config.toml
num_hidden_layers = 8
hidden_size = 512
num_attention_heads = 8
num_key_value_heads = 2
head_dim = 64
intermediate_size = 1024
vocab_size = 16384
hidden_act = "swiglu"
norm = "rmsnorm"
norm_place = "pre"
norm_eps = 1e-06
positions = "rope"
rope_theta = 10000.0
rope_fraction = 1.0
qk_norm = true
attn_scale = 0.14
bias = "none"
tie_word_embeddings = false
parallel_block = false
init = "normal"
init_std_qkv = 0.027
init_std_o = 0.0
init_std_up = 0.027
init_std_down = 0.0
optimizer = "muon"
learning_rate = 0.0024
lr_mult_o = 0.776
beta1 = 0.9
lr_head = 0.00456
warmup_steps = 0
schedule = "wsd"
decay_fraction = 0.809
decay_shape = "linear"
final_lr_fraction = 0.1
batch_tokens = 65536
max_seq_len = 1024
doc_mask = true
train_tokens = 443200000
max_steps = 6763
dataset = "wikipedia_en"
Each number is 500 + 40 x the weight over its row's rms, rounded and kept within 0 to 999. Layers, rows and columns count from 0. Numbers have three digits each. The size before them is the row's rms in percent of the matrix's.

# gate: layer 5 MLP gate, 1024x512, rms 0.0753, rows 417-447, columns 192-255
# up: layer 5 MLP up, 1024x512, rms 0.0784, rows 417-447, columns 192-255
# down: layer 5 MLP down (transposed), 1024x512, rms 0.076, rows 417-447, columns 192-255
gate417 105:450524565552506447503516549508550494602436490477634436551520585500465488523504527553509443551497440487496448540533459519488484488502411517483547519450495488516515535538567471520482441567430510
up417 096:505522510548441441566532491601497514523537438569501477548485488526621466529484450547531530567481446490588527468482490414516525512378511480552534472556478454528493498522561450491519530541564544
down417 101:516482482442533514502544511572521478410462527548381452508523489445567544466552530493480471549550467533542523383491508545479492503541471519552469520505522461472453518514454490477542519530391556
gate418 092:532491492586591454485518398494444482499493514476452502562467488456538502486419459504552500446459511426538484566526504501551529403497452566486509468457428549510501422473540499543417464446567477
up418 092:515512448525583494453499463551451540492532525544437546503554504396550487564426535511500507431478476535502488502568428470599606427398511579499515519469460541481502483473496542545495371448530479
down418 102:515481497462506530464463518504470465554607466566517490546505476474465492548479507482524539468463516490460496526482439481549534445504479484501521434535514602467502458538538502494526542521490450
gate419 103:508500489555463588484481521534520448450445479511535552498500512446521527470470506558524450441488536525470450509493536515557538422413537481569598510451551504546565544520467431488426439517460534
up419 104:468561548538457501498512506464465490521485541543528484444454575521518547540489459532566440498447475486452452482521512536517492497568577445481476513424470450491464539499470396540548456520533489
down419 108:524528460518534512448535481459481484482460562558581465512569496514491449508456506535521471529486513457485500517490465492498507444506546407467514472569498545482512461509503502493516549530509581
gate420 099:573481508467519576466568536454469499544507496504543505496494533428502469546531572479503521505592456480461575507474502497503460476512476515458499502548511456464464493507488485551563540453468536
up420 096:479463555494461509476479502573484485487501540512538444540444502535524510577526480533486488485532533442507491523496456524527483494480555453517529441526522445442541523565543461506409529534532570
down420 098:530528538532486517475561487510516560522446490455556510447516516470502537543553437489482535459557504520573545452512495505441527446507559496458511483502510444513500411556484452478514490469534492
gate421 094:570429476442458537447428492455542525448478422547410597426524531470507524524455527421504486464466544503453434468521524498498505539495480491510522460419471550494553507472535533475509564522454478
up421 093:496498547480509490461499524490515453511386465514543564482530412516565496490584602476447535392433505573548446543448540431571513555473440454547499515518503449506538529518543526538402519475435457
down421 095:471441529469500433590548470444505534484491482582499484459443570594520569464516524508580483463526465464555445575542513493497483515492463511488462458517447495492504514536545444479549519539506467
gate422 103:473506475467479515522616479512497548534547550508493525432510428501519494464478494549479502509517488476532506522554446502448450528450474509521530484617506537429452496479501438522486529484517502
up422 098:519454353482553506512538535445486465489521424434530486488557507446519473412473510517519497587442520537463460462600448491501480493456497531489506466508470546552501524487450557476489461461493456
down422 097:517535526479543500505549465454480539452527499501572396540540489559477489440493556540554459457494565467484509457427525429501550431497514580494512481466511547576513563474508506514427484516466578
gate423 093:460503543548525479549505482494467432481516538524495391465508513517544555505520450509511476592520506546489545464490545466519497500497567520528466446509401517511536532521505439502483505507540507
up423 099:477484538534478555436493507522457558472513516533477503489493485574465461491437463487483548570537542553519513553503448513510498560551535494540563425526535504508522475439480472510405510480519475
down423 093:563465474527411512501514534435495524462431482542465593510567488487413434477501448497503409557495416494473515475558459390478577459503515477516580531482514462455503457488494454510496497544505526
gate424 096:518467460445454503479485447495456499543517456476489424440513466438479516534481484454500492381508567487493514529543517464455494492497505502460458511448500467474485522474529515532503441566449470
up424 096:551484415491512513493449499441497530557453532506480494419483496532464500526483576517459511502425469432518579548502569541515479540455472458531534474472465497461480525472464517577460484477455480
down424 096:421457524581511469495450432475482438511494496399457441467546477501433513550520549471540503495473480455520523509509518487437502585434551525506507435481528490504480522533476594517482462592479535
gate425 101:494470500560504492433514615490533406470521480496439457493491447526487557544461492536556537492511552444571538496518512441508505520461571517540515508572447479534484515511526488532434510487520465
up425 101:483596513516443539520488472545559504448490497556457405558500427570469511489493425509473497450491527462482488471519500478516522491498523532460551526496509520425463518481491543545517523518507539
down425 096:480457503515417537483502445520510506522482524547563488514466488605503527504503482500479452450505442526461541493506557493503632540482471443505460537474467487552429527489468467551494563567475526
gate426 096:514509389537513514513511517428497450594435469518482501539507468446504527536545518507471563465552505513435492584505533512439495458431521520552496549491492463429477545475506401445518476481538529
up426 097:468544584453483455434476534510508500474535482534498523570436465444516481552464490516569463485510446482431461528526500484532529500468479454463458479478456558509451502475496554541439574480499543
down426 106:536540490544446504459483536451523534500550503506416507604527505466490546521438548529516582412491549426555571517544534531508441492522536439564493499483472487486524512502493544434480491479448524
gate427 100:544461495480477472493428463504471570517488502561509485501532408486499479473445502460485585359534452517504449451479479571461561540556526495549524556462484492486522480443578520465464457542484494
up427 093:538561461492405488480435483483570527514507520540541449488519437445510511478482424515535476494491542503534478511403518514489507463481527542486557497525490535549477497501537560518550485524529501
down427 096:518472505510520540515478524558536534523532552524539450515421523383508499524537466560529601498473522514534460492496541513556583540556480513473523541483485534510517494495450522511466474493527587
gate428 099:533479575540437459478535576519454504538485447505498517519527430498531499428516541503473500511551523431495520524492495463481434525537528446501531515473509547538562429477472535533456528496531576
up428 094:498499465523485466481586444461492495510462497554509537502523465559524481492470581459524516439563515507506445478523484507515536543494457509461518426463441493532510493455551515566511510487497527
down428 098:437534500459481504458521473552470413513476459489469524508462498443546434497509566417463467472450491524505527500464472530477482519432585523577499469511468432531561479422465527528514464452467477
gate429 107:450532487423500496507472544491478444479536455485554487479469521530504553489499547491463473559487491439490428484485478477523452498529457549553556491472430576555551528484549502472487530428508492
up429 099:480478548523539410541498525482425509519539470489429495508512507473480526398466495548534503461513541520436514498480466494412495548498517401456472504454519576477496456557497465399475493483481433
down429 098:510473487494453524497442605489384560469435531470489506467492457487533522433556471578584508569475465550471499524467507520534537518571486528457431517492522485495480516485505500417510457489581508
gate430 103:512511461576479458542553533474563441492459419564499487522553479470501519521500520480533448483439459524573511515510502491536496527550489532473443459470422529524511512594455485524488493436444501
up430 100:520486445471473460507521481462507497500432503503571510508557504517468510481555487509505553502515447585542525508485541510518425476459465490495433463475509482497532512467475496511512457447509436
down430 100:418454459509544460491506441470503439437519457469521542469563497491500531454504476494540448452516440461542512531535562487542533533462530502509506485559505459511507502513528498525514549472432562
gate431 096:578482526545455461483468486539428549535527531569478523515507531485534435540444450464562462485480478520511564476487543481543477572454400578521494480514499527511580538533535571463534413482535506
up431 103:530497513528541452464531470513521463486515579524572468429485557442559489467546523477506497510509498555512515471544576506557558463440525490481509502477527443527533490471519553567494412522549520
down431 095:387538488552474508544568511504463486536449658492479459460457508443570470508477476512505553522506488496515513444531567472509427500506499494520472464561494471465480456558556460528414534495531456
gate432 098:489487521576505544468526481484420463499476518501530533524468477523548514506557534528487534463512539476514578464553521488541398518449529540476452463480439490460455485396488566541479487536460495
up432 097:576492506514439560441495556518473495516509515462512435452560561472476398514451486558476447473507505525452506491474568475525497483572463488544420489524536542501508530463532521496509497556529563
down432 092:453506481505457519533467580471510498462498512523499492511526479495466519502520530474510502451521527431507568540508537467510486478588446508495474515473534435539500465500551524559513465466501516
gate433 106:512417520514564444477488430465553475499483553542523459500471447458481480523594548467519497474516512529481516525505558511460507566489530514531507417491539519455555461483498478472513552465551532
up433 107:525504519506546554530491576487506441497499522567500448536495476482496452487499441572507542513505562557458455493479517516406502490480366525557505485454467510555480475548430596486480482471450486
down433 105:479506522448571504505525466476536499529503475561532457543520525490474500469505494479434514525486542446453454511503487512500461484524509506521438508438509491485504484454506483489535497486489515
gate434 100:446589583450505476552520537510541470496490521522537481520496495520473544451517511477483544466506525414495479510509466511507471528556505460578576441483509521553445488460527484577497457557442546
up434 096:536465418463503457523467532453545519522561552412462422492477549495403553471525531446450535519460431470589478549434548510464450468510486545575470535506540589530520427405481465447537510486528479
down434 097:520560479592482552478453454488550466411464469427515517431505542505450527510509516451430487525581441483507508489482510488442477551515565518526569488458504512452520556426522482522477455507533580
gate435 100:444511545540493464509475469519498510532475455408472493515515602584505527462494551422520555486506513526502512426485422541465475443453498473414436499510497457487421457557508462499541495549502521
up435 100:504459509455530520452512495500531455473537452495490535499467430476448442530452492543531460523441466503546512498496439528423471499508495558499469430467475408545542391466491437524507536468523466
down435 099:502540505479493543478579458499466474559499519468545464470498443490525457497485488444513563568562451453459494520495545501420466518442518505482480524468449465571524498581417514517566542494514519
gate436 097:501530545507547493512486506550459510469542509494544522431491540509559472573487405436529571452505471536527522490495422482510493500461509427519492514541504510504484500519529557552483448526561494
up436 093:482443569548480564499570419519490534566469560488534520508516517531486433441544533500501493524457561499507500423460544488555489564514438474430507462538516499526505505521548523577509484482496571
down436 101:467498469449495560459517476525528548515474485525464508495529479513617432545518477488514482462515472478542485560486475523500470535546510453549563474474434500526555411544489564549564522490437508
gate437 096:506465496515590556556583462493503534403513491524511437477557547444483434496620501389517497553498545490520538501510484540534567491533481446534494492447564538512495521515504540529510591526516522
up437 097:435512479519542524552516508493594463480528542508505490502467567562522507515498455549569467471478495507527496571487451498552543511530548507417580520423489526543522559518464437485513568536496484
down437 095:469495507528457486542463445537506402474563517479483472528507518492438521474475462520480459444497535494436489544513389558512485501447482551493549493498512486552448529510495516439540405501557529
gate438 105:468479522539581457525485479557509370562550530536483559477458522558495543512488558461552487543410517555526513447478480403454540433539496485548513444499445486529471527435454494502491441529508469
up438 101:481534453506499470505552440467506574499494491483488476449468464493562497473528493450503491483487492557522453490513510530515425497577571527501500528471475459523526502519439497489541461557452520
down438 102:553582491527533506470475513498474511538505582567418522448491477490514577462491510453472521531456493484490542510516466557500527469550551526580552458509438538495509469483532471459524517396507496
gate439 101:591508541476489505455542503503508451506520570453526507498501522539490473546526470513540467466491497443551561413584418554506485570528528469567542512460433514485541523492565516453474522539528430
up439 104:558491460563523486529545468535585454520556608487465535515532530525522541502470466514475489495554541509509456460553444555527471574505517483457539486510478514575596447480472491523487467479493461
down439 099:543518446470533505485495488437541541540514470526483615430522477471506493564513545482533446499535547446514420402566512549434466450489494478532467504558518541457506443530537472500532499495478561
gate440 101:485504421456454444492461535503537477509515460528511522516528498487486521517473551490441550477542476473513561487536495545462475567564476479482429543519500504496498477452463407497562469553480494
up440 105:547546485577419507524560464463523500559472532528550502489563563530552557487414465506515535554512519510545493565453504504511463493485534507454476508479496528475483480505507485482462471550428505
down440 107:516481487523436509452527464475515452488509585504532534518562504490500538478489448491486500474478537496495519420577542464469494501521544427488496453553458552454494516520484460517561535526525435
gate441 096:491569539512571487552516350543500515475525471637465498508531491565549529569535509558583509481572504457514503486552469488406505468525499475510538587503478470496537490561568421448533522483560545
up441 100:449533522496537442490517586424480488512503540485457566507486476527585474516552498521475464474435393525460515513489593470532478504487526491466457448477504531504559553467487450481494488480438466
down441 094:508461474499556501476489445454517454579447440571497489437483454539448449480468500480517541472498558517456516582497509496429522568453537433518540518520494439503519452498501530490496446518567463
gate442 099:474517475515494591527514511463460558540463504484469520504530563425479463521516520494462454520513493470560547529459465487563473449547564474504483501449509530487555490452517427429563503475530483
up442 106:482474487474490516441491410449520458458431454497468555539509485436515499562492409482492492479506536544517495468471523530516474470571473503454515484536500469479547461439460483519561518426566551
down442 102:542527510461549548469513527487526556536509469517516538471512487459510438460520449502490461469485551399529458443487544513574478500492465440428441577509508407528516530503487445446567438460496464
gate443 091:506530491532468501449558530480486505566515496509515513571480490490538414470510440580550498556535434491515540565550498557482469520539511470529526511493532508533516566397575485563444481524490515
up443 090:500542464428497515464548438481519507535564547484518497459497506460450535500512549482516466563504527504420543563489584518522512518584488513486514548402446486479477532531454514544526435549464493
down443 098:479544449540570489459497529478508489493485515471489478444521475506522581481518513480531502494504559445465472477475559482548472507545559449509508523526470440530518484520529519450491473496460563
gate444 092:378495532463491534494666519482488507494483413490524539485543457406510481506508483494489493545541458515535455534538431429480498490519468456457467500503451525482489527481459551438524490553523458
up444 101:593503457536491496465529518527557509503501472410509526523514482515445526528525462481485550436550446480446475518558493501516533512502522563474406537523555513515503489433542530529541463484538466
down444 098:449446468414502487431510527535505528541551504470482509471480446512487437486554477458472533439515472502492503467541518516497511513412508520488511468487415476437477492497453478520554541482487538
gate445 094:530511525453435487502483465576511514461506535522524527488451586456463472482496497500503489478542460569477464480530560467470559544520473461545493512508498530542492453489531570489571504494512529
up445 097:553489474426494565468562534441513484524545578456552488461429440497455439577478514469535426442432497518524438448530549484552424480466530476539411446536489470556494466532529481469425457556535450
down445 098:466528504496502525535496398471460461499549443508502480456532489543464548499429476509469515507416602468565472508479511474497488433450486469571470454434535449543549502479482451528528600525487419
gate446 105:565502415457476544461521511483542496458454520574526486425537494496470480516578500488441497534466505472509481569525584489518480448484510521548392529401513535494470484511511442542468444476492446
up446 108:443516551509568582524582526522527456490519514499457475453530525467557460465603504489509543504468527519502414504522552400538525483412509498472499557438544465541498473433507557497473494542524492
down446 098:519472513561499539506465543512514571490508481512478550504473510517429526520467583491542485530533508538473537534464476449448557524571430496541482447486518459497535475506543510489458479480450567
gate447 096:477565515533502571491491543467533549553497500524500390471581438442558480463456490481514496473525510472526508519529521506509473447466507598432512533476519492536494421431517477512570496468502505
up447 097:497575515540474580456492542519428507538475490556532510507505482522548504538491512468493440439532553524502530549474517485465514521463406480449499416511576420474477516519450461506528463424436473
down447 099:535534545587501550447501504461483482475497517532489510442514439527482495551496472479483446530500515600492538510548476512538500442425496445510553500497606450473460491498443486519492498538581457